From a checkpoint of a small transformer trained on Wikipedia: 10 layers.
Each number is 500 + 50 x the weight over the matrix's rms, rounded and kept within 0 to 999. Layers, rows and columns count from 0. Numbers have three digits each.

# v: layer 6 attention value, 128x128, rms 0.0571, rows 35-70, columns 0-63
# o: layer 6 attention output (transposed), 128x128, rms 0.136, rows 35-70, columns 0-63
# q: layer 6 attention query, 128x128, rms 0.0688, rows 64-127, columns 0-63
# k: layer 6 attention key, 128x128, rms 0.0615, rows 64-127, columns 0-63
v35:467518544551457533484506477431523518454446504453509468516555502557438517498465517489522407576434389466482501456493488574466465456570408555495633492394440497552616548553437520417631487572530437
o35:497445563444393505454633489591504517504514537437512496557551448562539559478475510513465465454469451450495574385469492540606479556490469467437520464472474510558446442563511501501482519434567446
v36:479521515451481585559483424445447589559455539457514458418596525628565552511480474463516548494543536559471403610524454491481517535510431412513511567429559463443458367355504483530519530507544401
o36:375419576512446501578435564469484579537567536551551433508503498587457470499583449492640498529423519531389484535484550643523427465540556459446549506425509537427522586488440502540586419461525474
v37:428507596595491493434585526540527565574520492497502491538506381428468566549325515538412568559512571463393463411448452541432511543455451467556527476487612504501530501581547506414541543547591554
o37:437423625498483424460493561511474447480540556478570485545496554472489471558484549506385441442586478477573474317362486452470386573560473537430444511451485493487479476506496555531492487522519490
v38:447483515482438450438546478553575493467456495466519452618434468384533456535503485529537516530512444481426397505516429509494469534553504611509480477519503580546426496512490500589437506482553463
o38:624391491494453566498534502447514465479466467524471547471495504454521535517498492466521558561554426521603464440453514542573461501506438447471511545568568486476558503502491538495499561547522433
v39:481570572535507470434516505530499476582525544493533474534506613570520539518485466449488617403519515504445471446388326467505449562537590505456512424602469471468534511569515523481589508493535486
o39:498425587559456471605554504403435434494500480413438534523450540524505443537504583500493516536575510568515507525554456372505444437498496489456521620484573425452610543597440503471493536526460488
v40:428509562479439567479483491473504583592502458552537451520531414555513625561453443452462501476515512528381456566501455533525395507550475486474516492374572562438525567485544482580551486484472498
o40:491439561474463518588551513566510503467492494455451477523480484536492467544497483557509489547512445545480502512473492536659402476533489501436406517428569540421507572483436498501564535490541475
v41:484604457529529520579480448353511439564556494503561467560466434510431438421458462584553546468397493400481376457473512542538470437633465484508651549558518485549484468620642438586525427492453404
o41:564483484565474546473450541466513523560482492451623489564511587532433509521506537448501539450477473481433515209553506454524539508487565534488530566459529522428615475513472383535495513474514322
v42:543451511579444551544501512436497468524495537520517628421570541483501453464474450510585565493571447553699571400413476548540438419578404442542592576510492512460527527492500472532462449582399386
o42:540547499524518535581608469461525460467554441451542479424478460551546460476416409540498556542470419494569621348448477504448535585448550568493558562469452445486500446484574437581531534418386436
v43:475621441458481384517447547429439477542480515535569526446535592558558561465543449560537588559451442521513587447498432506492443502491437507524517442547577488509389517542520513496557567564552468
o43:507447485502446424594535487533452503513553467433466574397483544508480494528549552466470464491476445508496483372461501511433403494495491544474577550526498483475595495579496460575500537500408498
v44:502508528640563617483439435468429489512458523441475543491579517494459424517449529390490516493508579536410564471328562506495463507467503495529471553440435523421540510456478418540498459508514510
o44:416407579546439468500471493482520525492509504519520435597514374501531476469483465553457550503483515478525536434469568416486518610486565482525479467470553528545446418567557551543510544505516511
v45:515509582457527467464576391584477446435489598568541597612531458490587502470574556529503493593420440455583561439533592454450529457516551512557440526487583386579514410475413555408498503510528482
o45:443495441541575470442422458460533527637570585461560533475490559521462473526487503471456465556439629513553415462543494543358602525495474501592507459545554446534501451434513532505507529470353438
v46:488552469430465425525491584467478529535561433551452515494440445471503548474493449458487514506550511436433520583530454482554448530524562545446408497485532613498514631512520550637518583475517492
o46:587521396440536493579544462524484480406436459459408578417505483525517543490555507481560510563488425562470536681516444466505466489437494529524502491417501495388530565466463552462565610539518538
v47:490543484512544509507519521419453485512546482457509503521531523481522529399534520472539553514541515523437575504416505461408581441495538557488487455509422566407398642545410581492578604598500522
o47:498426516448449455496442488458535475469497470563423523475519402454561601450469490404533558520492506542457555480472508378381532642391543493399543454542505533510535495531521495485527542608558518
v48:490513508549426435577441487531445502492435450437558526374610507471503516492619485426577459595530459485520487547512481549448352502553465518432561437455473555573392557472493592539529457564513422
o48:528411459466390469554561487501458512441536531551554539412597465509425575408467449499461531510427377454521569487412597564517515554527548542511531524528590478555534461571514479573500575486526453
v49:473494559486445472560502532503430555557489491531559545502569544438459575480500475534558477470520583517386547436403482518486561488469505526369605482493439497480415553446445467541615425570555516
o49:514537565486422524443590548485461470466510514522510472527475493518450470442508515510508532434444461489461546279442492460501483593450607483473529490512498580529561541550444579484447425489563511
v50:452580502551476413528533480471513468482598578484559494423476578523540563524426619448544522528510524412616475473475475459514391566480486504463546477468574444482426499558509473422552577512612461
o50:380445478493435403634503542510484470510456544507471509377560595519562554506563574512529520545524462534511508398506501461390439469470548568515525553573497454462521436501435510572567504431431422
v51:495437487493369543541501480424500459563338469546495517457546407493621524608469527498528616600457593486495502538496541493500594437372436510497597408607412402491415523476487566515515451460544473
o51:467532528532538473493418385524552552453591525529529511514519474401544408495435579505463628434518466519499540470410568544464616513453406497455526489462521531610552484390512579459497423469572438
v52:507462445504501614545533509601506510428350483467492551420495570532556406650465544479511477486469474586572586533506475509543451579401477489491541363487343472516509421461482557467420534421509497
o52:466555483569554485473576536479406479381518579499385593475576481478548445562563495482496606581524509435576486666542489581593499417506422434498533521511425483647406483469561504473478510474500581
v53:497559464395576579545428479371517545487515516505425594500433522643602492510518516539505518406493493603443542491532579487536537454448419507590601423440505451448525541481579481481556475445481490
o53:466560506491546532435447486609515535585508492457413570504488483567565472617540411465582548522485498437423521474548397591538457556503484532520467517474454549562487450442462380519523494491509521
v54:481564450478654519397464479598472395363507554453500449508469564613557422504570540503420502521463427432610477503704595510525503442461500514511430417421551566630550560559465551396556570495434510
o54:503500392471564453382408515521562498577502521435486575498510488536559719558569462394404475476487542478535466676627402583456498442546436559597419483549561485640445424479526396513477594476473541
v55:396585607456429568485564514525586583482428525502459567509491524599576522557426521446473513474485479575625584559464458568424504549512438399541588484430444493652564425595526466439489403565590473
o55:348395541579479551466591564551432553459570607431543504579603487532529496567451412597468520485578451382522445566426482569576408574598517485450541575488523396551500515496472432504484519441480471
v56:578457483559504417441508466600360506492464513533478439688417484301463404517494527511458435494470564355392394518594558507506523567509569518515327517440619539478482532500468443629430497553500512
o56:581444477590543492462465530399490509453463455534522471543531514417435513388519478455431447522468488570449430616542514410467573565459527413478448426528463477441509503466478621561477512502521543
v57:534517441535570492467414511514535470578650504508531509552428466417519445569475501577478451517388450500534465479464516436601545456456631489497463574601558511431497463564494455530529450460508567
o57:479499507550579566531412528509533529545467461513499438587456584428487519439527570527477494523527586521457439471558453423512595481446552547541513528564518501426492531474480516517462514530430545
v58:500489556585503606512433507477501540489518510484540557408605565540458429499468511470533495467523584481598551545498590531486515439526531458492532508465481533500458462450502453490460502394366443
o58:402479506551515538531473494473445557487498516597566398544546455512427507460484473523504534500386465465475484558515610497548608607544633524443451551501506465502433459529511443554510520534488450
v59:446558587490475532489427502468472581511576527524500516522498506481481457421538465537533518538568495506523576500501430530495490428574466485524414453472545533535393530499573486469444455587544455
o59:491474476474474493549570505514440449466552528446488557481483549562542512502497508473604518577497429544520522440466511484575476643560523535549533517577533423418579504511509420540482536502473522
v60:487528517465552433499461526593436491535494470534526475516449562472590496536691470578494550458489471598437471413620468503495526489410447518505524402559529472629454474505480531466434463508479567
o60:581457481450513536475433442532526528582585453483452585506432530453507465490527422465446458481540496472550396439508426578528505488628443558579465527596606500531545556524480441533457424493424563
v61:510590389565549451528586375471571385509455489522517506538548451423508375471478459585558409511398438513541450503422507462514365520523543467561531588491529416501484412603596535573414490487571488
o61:554468465647561550507522629466457509495504528369531471461584558465468551576484526435462481566557534503541402526526487456347519473445489482515508467476433495479573496435523474526490534474448416
v62:550503460579393423486518526535492491535448515607472499496594439408498520586510499596545526561525550483481459514541516470430543402548505517452473448582574450528363484496570419483372459549535500
o62:487465456584604542597420540453543466537607481510532479437530567432475443396419549518490427462452493575508467461423596432470548583483548504553472506598520490470527524466549593560486467576454452
v63:453501524475551575408522430515508540488457419506517374625468445470368502391523454530501574401491470561452460488395515589411657504539600495534427530460537606547433539430421530542407519552578497
o63:517449470440477527400454498515475530488567517570640464592370473538469525511470474504392402539571538500545436404379537500586524511601517527404435418562572543520510528500512474467503401572541425
q64:486514482534466534506491494474497499486513531532490481471513534489478493491488548492531518511532493462515484463544492451527538422475476477531527416538512495550482495538506496504476542451486509
k64:508474408463608479445504506514483496511537594483468518460476495529492442572504424500481568582511507451482503439507533570567549387486469547508540537501475412511496535414551544481526538529498592
q65:477508462601556432449579538492529570471513518518540464464529436486533517544495444502433561510507523530558494528395500559497440586593522490543537546513504473430471484477519517532510510575537534
k65:626495529535564532519560563611540481458469543482393508550449428486448518418385395491474438504438532558504518458432482562464427545488512532508534482493375510501515498498517559468510502586568542
q66:476505538471456540459453463450475494609475452538465533536504562468564364526537531477480465514573481467491458474599577514469502439449442491557472464483481464570539511590506474495572546450465482
k66:569505555442532469527546512528461417510501509469497478498459482505416505437455451488489487517477488537454488508469525466566505466451515584450522426530440453533426511504494502453452479505552500
q67:614511498556502525512549587507493521443541432412497553503495457502518497519508488541524548511525482573545491593425506516440450576612612464485495570476463558441512493398501433494508416517516431
k67:488485452436450487534554565512497398449527600478533536354562471613489507488580680529633596554493471510464494536597416381520544470448550566470597552489563529522517407437518498492412405488443441
q68:458489542541516538532572552526509555492462464493479528491537481463530510473436519565517517534583500556599534642442571420482483488539541495397501562534504525506495532537510434486529487499505424
k68:512543531466380528590667651465421379479572563344468470416581489558556609460541659591628622604574386506413465642465333296453492520452622553460573588434542620524508464491541499494352409476498407
q69:466484534459544527480482475557504498613572551541524484531570616407523432446507520543421475509432546558467487502534490515524489437526442571534566471572513426521478533557554541519515515475452453
k69:523436538562466525535664531440442472444428506493438555486596538532496446411558560499537425491505478540464532520549472491509371404453505553490517556469459483486489459547463613516528580482446489
q70:461517515481457507537483532505532509566500432622539456483506493416480424477352499585481495461497521486520481378594497503514573444543471511517592534559507477469508593576485491521456559485476442
k70:482530443437594538457476469448471538483418538541528548489442473534501428438571485475459501504493491542513543444516620492504531447432435400524491557491491503532492585503520504454581607416488580
q71:449566559581429498591453529478462418501407468477530541518559568447515464484542484438449506512499554530551526445542455494551514376455531557578445399510377439446411485572465496497463530516447561
k71:509456465359455501553479487517472525447455556543467550425491483470412519576520497543535519490461467481508521487491558511488579480539463509511439424570518505522500446422470480469540454414491486
q72:486517518493546501475494444467547483498446552541516503481510482526557549534521523513500527540486481522517482452513495510493494418435474436513557425475533428495527459537436509418499501565509558
k72:490521590537496521543457457451487516485478373500525508567491469481485451432428472506496503486540478476537525587434490437521518504494527463539463535509476570538471595491519411548522474379464432
q73:456494510552511502481457544549468545515536520491567463501560472483497556449419481444453502425469510508459489547453435370496527579537540559436481479577562551513408498496525463524463518511523458
k73:506550433545529515495522485491469500476491507511418493479545465572487467506503432500515504552527494487493552483408508527509492478498466510577533471462437481511517482481576509528497547531481583
q74:510542477523568471442541455496556538475429522538538496459540450503575507577538403425424547530458593477508513442508485581552442485527459546533576441469523457447482488527509535501501570520536541
k74:557448569528559504479510499562535570485462492460467435634521491370471515456436366477384440536472577523516564521394554576382452540557480500529479521456436513431487513508446556511547510590598530
q75:542487551429397562609507536536432434564556488500395541525458577514438502422494621605612469424604432476474498538550570410428575426467503429462434555535467550576529529487461469503529446403495450
k75:429598513468513503579691588459488451538475578439503392480516518570494546446484587509517587617552442527470471514526448379547501454392501609478567476469469461521442443487547484476427454551602479
q76:676393601469404671789613574444429462490498450385377682479577562593467438424543681655625357530594395570488475553405570405401485374411519418361459527407503612553591591585483457488628406344426384
k76:458505423468506468469491492475517473487486558533551455460493537561491467528536516468500549571482500464478480464532517519580525445443480578526495444490513481566474456464528538511511476482518621
q77:402565472530538417442522517483538545437522544557596431466471452449514456507478470522470654462497487505592526490524495476545550546520544456451587438562524442547415385513600430523406501508544512
k77:480550405583521460407476515422596569508421519535563454529477609478426487506471424499406529437442551454502370517441452487473578577460532599610473526494531506468476429483531460585481506556506589
q78:551517392628541515448430471477469531492535559483508452531405562485463503417522448392542501464512436425506523366529437441465488603450458335551639533418456471535629406523438504488387490449548485
k78:605573459423550550478431531469559513542535439547594579492400446547515439581493534500392486521438524583602525493541534529499553486504539526555428513520438500504445460448444430467524483581482513
q79:352640526463569410348414396596524481510494556556593367565480516467525516468552453454424449414418529499496540511622458575507505580413491521622487409494431426582409422539522541471361531589534519
k79:540406477695448458615477422456556506425583375480421536518532515482462404539563412420592512433459496457524458465495498585445443474523418520547500478486430474479550458570480542572545490490501543
q80:509542537557523475507478582533410486474538525412480486430448458559476640535489519417466493510490459513468468555552471545478520497519575505480450522531440563508502432441431498534430496486562497
k80:535482593411470480528588698586550543485570540459529414455605399473462545517428560595540519509580425553493525579479451413450529551524511586404544470543513518400489387474564417487390396564567407
q81:524455579504452510576540431493496489460470481481455524497532578503483536432464550426545458501491562545521500452567500468519481448480510483444498501528523507510501587563456557439510562465497428
k81:578408517389381569645558541549453322448466539447452663494472452503569569463480538592561426673552433581550566461539489526395419429483393398470436408415460475594560550530550600423501460425486512
q82:617433515483456582615564555532508517417537454409462692429502512559453499494538567576529383627522478557472511609405539536547443394525528524399442524437470624462588564510427566449554455441486433
k82:491537564398433483584563513529447347458447590430472473491630475522645596441423537597536517586529409526385565524548400472523441495537536359425591509495512460491475561559563586448446571487582507
q83:593471453535499489473494560499476513437554584402504550483426470571422460501597490501575529597481425512485547493376480516443487545568565532541493614424491549404506443364474525510499408564487495
k83:529567537498479476504447533485542443563478466552498475496542491524572542574394492493445491476497559463517461499539490506562489542581550427416500428475473462557528494490450455452526431537449478
q84:531538552449447563486622369525576506555447476567449503578499518417505445468373555506536511487547545432502471513518540495574502441532418480505524567548437420459507564514509547463517564524537417
k84:481484493510532577506415426569471482525463536489528631491441528438507435483633489563510436488361548463464523462458521528539540441429512424480448539485431541476560522619449554420585600462417565
q85:561460524489547596562520555471453462531496469434455552410473498588508597467609527498565484534525501506469466542485516442478426452568509534446433482501529568521517572489452526438563499392509446
k85:478527620533480488498607624488528579514572498460454392484558503527521570562395502522493553504639480535438458605466439355437469494522505497425574513502586517430480428539486430533464426584594429
q86:510496479506479495515554559521506544398521465460502509512415451496468484505481497591477562530501461534537559574453501522479493528536533460463520566510512554471550475441521477537493426582503493
k86:412639425598568409354541527499586489566460641582571380522516563490558523570509519438399547465473556379504452443528375488586549566510593622648433455503507406482366446457501478534362620604519600
q87:518510431517423403532479574490478481421571574497457517386432539530452425489553521538546594543525515473487544533427503476460501546574521605522516561486441558399474418430532518533486415530522520
k87:391534588470390531535563470529423396561441476487523462607531460468591580486353529559503600549552471618537454551560472454512429506452586457511549414484476467578480584511479500427506518554520393
q88:445518441577468505577489565406515480545531483409474509499494497507404463592515497520553542418512445494488522451462517490529536519553522522483505563516550548532533497515531483516427484452489486
k88:486600510439566493446471485535451462572391409489576429552498438504520541457433479548393573521605602500577404523525471462467497598430623472490484376453495576515472515444588385464458561492521549
q89:486535499589540615476557501476491584492483513456483507478502557468517444519464522550494506467555505485467484533513500478496442500562504496495567513461500498479506505519468470536455433527514451
k89:475568569519488483526489615493544517558554513457539497436497457538584476560592457502434614518467489508457510522560508462509495498460560541538531538506483489505457448468438492510479643525513560
q90:516416488497523454501455473484427504457501551446501559509570590590560534467602525529513445531473507532497521489487492478486480463492480486485504454471466498589497582501543505503557527513503531
k90:496475532472433446525567467529483438488500492485417507620560478539507579493555497529529482491535518549439495464522447496448415535480532504524472460509494493462464514518524562532432476490501425
q91:604475403489530555498468506432569487551504520464527503513481409541510427609558474442551592577551429493488508487411527472510430479592520559490482585492535509447533560342520427527520452477425487
k91:550490477574626516448479533449480581556474484500458471430451526563450512491481470454449433411509582494403429504428521484520533490442469520404532557447525554439620423532536466444572442469483477
q92:531545445443555462557492571445515504496473474501545543427478459537555457572494554525519549552536510478513497579454464500495423482525541615372546495402504548440471506452499486488564470499486553
k92:505472481498494503483510481489534470535458535489476484539524486473436516431496488439562492545593463478519465518443427508437496511442504499492475537552556568432506528508552558496465454454563500
q93:520500444539448524543478523512486532415507480453511627524509509636452659490565493484539515503490469529471533547500449550562500473496549441485456549485493543523479484400477487467500430475460517
k93:570477494365477475628504554484526394528404447455461484495527488518432522488504484520552420488489460538505541443391555472512524515465498581449546436519482510406584487544530468511513489532493488
q94:455482497531489609535536540387467440507433424493516542487540454457537490443457454468475527510515496501533525494516495448507480451467447457458481547512514521459516516615428451521552606467439499
k94:549507498480507475479455544498483438492491563447475497423486453489514547564548471475488541475503527514468440461452557531490553458506471427516430476451483499604499513370536463509438438530602582
q95:458545586553472420559499454569492510536497511529500498503529621468439487568500569504521376390510566488474559479560384515595517427426486478547601409432348407484389494573498536360421535436552427
k95:503504532332444564562448497520443516496467457471500607486488466459448532462531518594488445535496484526597558530452559444462495462429524479440471506501483564454502542569435465457605582425476435
q96:537507501531481438419503513487522542598561531498554415550488574504437598458395449387514419449529507481523460455543489466412542559541473496579501513545570477445601527447413515532523458555536558
k96:528536555544522570549448606414471545436563412526499458462310527544532430489477482466483536514589564505572608518503585410601491496567485552540479498416449567551641495454529447520558488572406489
q97:550489412421431545509511537493476504424524463407478537488458543474462468465584540471495491477502466520484501551474534536474425498536479534542532516466515523520531574466393512534433452423469411
k97:481601596452476601538513501513450496568508456565529475491612515475580504510496522588416522526485510579489510567586477446549547416504522458404521529569523540443485536543508390447486545528528506
q98:583501412548550485532468507413457477457520371526450549541419423534507512490603470462551588483524450504513478479492511476527464513634521487589488577474486506485567554473508491581512473450474470
k98:478504485471464538443539455532430552559500581467540521485541485558464513456500525573470458544452453622470493433578535486493484406426455473521553566497536509450529443487538465485492481518538509
q99:448535452504533528438558443492562529550511500522438327462532420525558511507465465530458588532573479487503452495458516507534530548485433442554495450453508480472510459517502446520555454451547510
k99:402487479609498463499442591473582561500495526456583511495515533483451470589631453456484546452418496529403501428457413516524511538506490660603506512466497527384518437427486491527491558623510529
q100:482515445496489500447411473450444505534533520482495476489480611492495489438534475407476469454478496478497503456582510486500475527444406466584556502503473486583488522558437552485414599384528479
k100:594490503492529581619517443474471435422537377453468585520562513484461470473552500535513418558481429551565436476620535566482420398507416445520529500455473474511560534542513460516577526537513570
q101:400512540561491476467528445529521506535503514558385443453530565432521518475507568460487522416500555521465453467574489503533554454477403434555548470556510434583495489592546536495436574420551471
k101:495520457582480540520554504538505437425523503466580558582538495456518465460520469534512543573509493471552517389532475506442459472468582520587468431503451505465492459556418481525533563563436563
q102:539576524510514511439518545490563513463491511482449467465429470538504486541499485497512554549557489561517538520442542519450491521585502566551446520513474525445476506375541486491479460532497467
k102:546465479602494394472543525477524531482540534527508485458550488494493525531529460404575589436453526408468485370457444522530462482503495580537545488502472515500540379522511498506513539626502513
q103:561510531551507500513567475420483472527485472579535525558510415497535492521512487543464578491479548461538496492477488504514479495532538491496510557500510526426572479504591474523517502516520431
k103:451460526456520544435482422534503545517481542466587539476458503512554440470474575462426486481441524544430475539468527519510538454397558632559492551531541511524433480431454564449489486482447444
q104:456477561521495560531527460429512521523461458552442477518638531496535519498417520515441426543535496514573464490571532459501533433449421439457447429532517514479447579665504513464613588462474461
k104:445471505482494501501440535467562517489560536444500500452470480510560470502622436480492607528471543500479431514439456453504536472542518518566550460439561523532508476504533546519538500447524478
q105:535428473528554595528556427472460502576454438455416633495508548569468455520494526548556422533610465478422485538500555475542375430427448416427462546366421501463503564570437519418597547371508471
k105:516580529500592490463464534578474543613562495400494471466503451455469585455392568513487510541514473545373450543527521561480528534554483392457590571487540502486512503459534508526513457564586513
q106:506434534546516520522492469493401507523529425475438527601621500566484595454448435458461502505546480519419557508540493519482448483461434362427498594479447524586544504566507473492508514469508470
k106:484578452477544436470539605534589494512657481405537474525514396522510459527521545453445565581482469531547498487554511518535520456522562539543601431470496500479467486449472519570462600570543397
q107:588559533600517345516419543530517435429460526412529557409471480585392519514444439373579584464438448451492609440495540532511580446525478428510576517498470522583616373389484637499389481544566509
k107:607540445544625589402504449635505563482472487474508482482448558530479465452542508469386437509596562471539428549523505517461538538472475428492532426378468465502534412494550370416549441456449517
q108:361596505605569514469531493535529518537433450556531449518506451455483428503478510498475550507534508576525537518495484493502480485553470476515511514484489482504452443559501486503497511486528429
k108:488491410549496473472504549432519535442475546437534478469550560520460524433551387465484564525416489407499489419432483577516557541437503584576529526427476517501506384481580552562529501541589613
q109:527494446489590476478450458432528515557505535557547529508563549526547431520554472487494535518531474488528466473493477485511435447493467485493599415429539503618486564547569527455514489468522456
k109:457459438530565498456497514432610526479461483490491504560615532552440460410597480497467488498444513542486440546465430554467479528445627527565527544481486499391433446505526544512510525497516495
q110:468545535488537521507373531418451490491479525545542514537518554428468457424518489389422610432540468450602499442578483461505473489491476452468534477614487414608472544520516495557426581443539416
k110:525504459589571529416519537487534584562524493563510466442443492447384474494476462556381480558438503564568399592528508482495575417454556532505563518518512541458503490544522413467469514476483498
q111:488508622506498508462523467489550514539501548555521480536565560476518594508485475459477359436455500493512522458526497467452522511405480486500439468505534476532470545603529483475499527535462472
k111:484484548571536474458420481559532521488604441510518436461478482528570467522439501474507591466513593451553492539498509463480496535618560486514504480521502477565470456470424462549494571456477499
q112:504487561497528485478470444541470435510481517484505525480540558454466484446492509444493501470490488487457473492602565535513529468445454448498462415526475419610480496540476563485467600414493479
k112:576483487485525552505479427551487580570537451570399557526501552495471411511518534510494461557447473534514503589539478507479542441490496388450553497487536446507511480639481453460541434474528469
q113:414503584477493523568577542527462550504544462487484556500549545440553544431563501516431584423420535481471479478501440512508486494484527507490561509526557447553452499596499498535455517459496422
k113:532431569485357506590547676572491313452418548506522517497573483475549506457439570601559514528556493588517594516549470411425446430447505564458441475583438548487412472393483497479375565512501464
q114:388433586487523465491504461497446480492470541555483508458580498497526475494414531461557481475524491463512476517530563493521552501432475478451444474574582423573508556570526502458549649464486567
k114:512467528592483472423471402514498533542579453527451478522436530520512548541477389429477528473512518400468431485445579538419452539535438437495421435424498490607543573501490504543487405526503524
q115:668435450532508489535501634475491505419553560444459559436416431533500567460587505506564608589462448512561471529425488561423477518527545511431511559513370502442569485368480511538471413483508526
k115:577556523415471472510546597589529431492469550602503442562531464511508508578469630519580495524565486574525550494505360415510503519511603506455546448552490511436414487499456444436450417476516374
q116:448510516507476503451486438450470475632542507540452428565586532485500557491511483416432471400481527526453453441591421460515532451450496412513446417517530512498516495530463472530501600438529474
k116:545426513448542496505523571442537584453518450455550522478491430486426487494486508460518435518522473539523517481456564500489477473553460508460471502521536532519474485495507410524472344529547477
q117:502512418457515492514466590450555445422551528435507519439484432471475468573550521464522579513523416541550494555466546544493518519599565564460514453592511498471485526433457445536463436525470518
k117:510586579525518480372593570534538622562517505611503332479544522495449540587454475511409537445542525398504358590466407359421515575521549517413460490499560538454530357490557353496425518472521507
q118:542529413511529506497492595484501485487514514447515542440431482542513442544568479490533618598489485540493531532407432490478409508565584600542520603440471583407521483420491479546463414534483489
k118:513492513517469488508579570525470427433379577465531455484593487495466541427423499562501429462553443522494543490538487448499448486414517469488526537533506494441504472426539505426428489532523533
q119:474487530525502490468572578487516514430499500519497489554454433486528511498497497551511588543489513530528558497434514480514455565507528502479466535497508525446444434439546477529501403570475462
k119:393486530585421369489519594566624459469489576508568410461631483506582513555470475535532651416512484497545439474503380368494473520560581571556589475478584404515416376471434508554376617549525505
q120:487531465467509561512501459482556483525487465508469493547508476455560500609493493549493512470490526576482376464551481511481537489553547525534485414502515536464538554503511481539526539559524523
k120:497445550497569471479478453490496554481438593513559499486508477485444466487555556492518490454553512503458537476471483515487508542477560448545446543555573492485434408435554432497460453522482578
q121:388546504540451508582535596533488515487501446508524465490533473437444488534407523575453573438392454523618490538547535551509569543569558459499493467574598507480527463523418495523367490530512488
k121:490559453465569501442514603439549583522516563541576390414419474461504562537493473511430559515548515428462473532444465445543594586505516550539524471418453526534444414371607362593461501590540572
q122:455525469546457491458372509580431489412469546491528581588521462452443424567532487482534609359417522468493558439538488561467552553464536507570527445484396462558451443389585493492419488518515518
k122:595548495436541474441484375521473526591485448555530462585461499467524493445443511481453496449442488459512490506499573541516572523464541425419483531507536426588497487595406494510600476459435494
q123:547487531506552448482463429502480488512508578504537478488571580527545562442513490418457488466427526476489486443522484455519520484393454515490560439510493454552480494529497512503451545480520507
k123:524475548511448547560500511534573522438540399518457532581502473488503474511457542500472447471554537553509476570494464426428473493556581497495468473565486511462491529550405486517519498463421425
q124:510468466438491438499556554564447518460510505465457468513531508517528503575520559517407522556499521505476461580421472547420507554548523598536528525471536521461496487498491514599528397548533488
k124:363487606562391517506573574529484478505522538471582433546599488472550480481468499522435631562518475537471603586568440475583458500518614591484541529514488560462477536517490525429401537539490488
q125:469447393494488530552381541531528440588573467441560555463485445574493472588648462552527583579520571472509458572413536505554420488614513559442551525546561558413502546380504509464520418473464512
k125:477519431531581502516574491314500561505422428557433426497562532595434542524412479454462475401520513438478447503435532490482508521452492600472507497489585588400542461467524477521506473467516419
q126:483439606484508469463495447537508487526546625564521463510582572476505588438489494455430461437439501452483504435545537470502634487418452465474482430596527436544457477561518529486486577481528491
k126:540517563538488460528460510559522534500568363463474508516420488495553468524443516517466498447537615565534446609501476409447502537579622501482512451506467461498515543517428458541545452482391425
q127:507411589577567479559630498528576473500522549456497499490527547521478548491485487456468533598500550529534516521464512479466559494528608406296450495519544505432483505480552531460520526508456396
k127:599476493472465479474579593468559507545487567435517437417426484568522537494366506530495514508568494489520506602477450399438499541544563500442491455436552529508490421528503483471430357526537441
v64:521490456462539567466544509545461501482467448543507500448485488509553498565538485508539481570458481530520463505548549547479523569527454501568475456527487496527575486498479453468464456474485468
o64:498494475483524520483485505428495527464471514520464479576465520503482440480460435526512431452539501529506421529486465416503482529529575506480499507513478504409532532520516531524535545540543529
v65:473440499483556500533510486512574453500465537539375481560548483526496516490555543580521472475450434535471474484452516486483577549455479491566450555514397416442521434495450542477518548462508565
o65:447473588495430538437550468479408437516612546449496471556513491492522473504467528482460471440481555455509547486537597508479511537510505548525568467518488536607469509569472537492439485555490506
v66:528450604532469509479470531581489465545427518508581505477491499452553513448484472547477558519533495418556523494383499454475463598549627465502466507487507486549483484561469562458514480459544537
o66:516541493561564428479476470468428479537448536508516459484522539515513526478533519407435448551474579528437508598578456538423502425447458529479472462484540478513474507536451516529526530446445569
v67:562454545578499480510512525594466458465483570484570628460544509448537604480472519567560533472434490483464543504477405546497471459551567428524550449527595549537532445514381623469504439502370539
o67:437498538487535493458437481550490520505430339553497468574513470476454612444499448529387416507541549549544518564584475524476553491475456347439422413518600538555487537549428450550521559544481523
v68:478491543457470584520437528484481476531507437482569432476513499452523471425554541629479499511440519452457471539518596473517573575469540549501489551470499597563438449488460443575584505439456512
o68:562502427450543517456473505574499489519495489396487524493371459600476451501578523449630494503505473538443544514438533634451528562580570488575444509516510524425499504388517473481546425547480564
v69:442563557499517539498494486494485515486419484589517459488439470572536447470502504587470479458423527520476555487488549452461584566487535428459552484453549519508540431489529545526547454470471489
o69:542479513450541470434529442544480482460603492388437586509509498456486510498525504480489477548493476495528497572492466542513456529483432515567425475506403466552491514568482457463466547520476589
v70:519537539537473468558437474458493430470430508514534542472510536457548544490476532498567515583471525469546561472433488485466484503537488460576463541522565475450530361507480604480470466546456503
o70:457487500513508477475520490493497531480475482523528454536557482494490580500494424530398506430546477467498518511482515485528505530437487485437492396541507584540459544594406384573469582531472538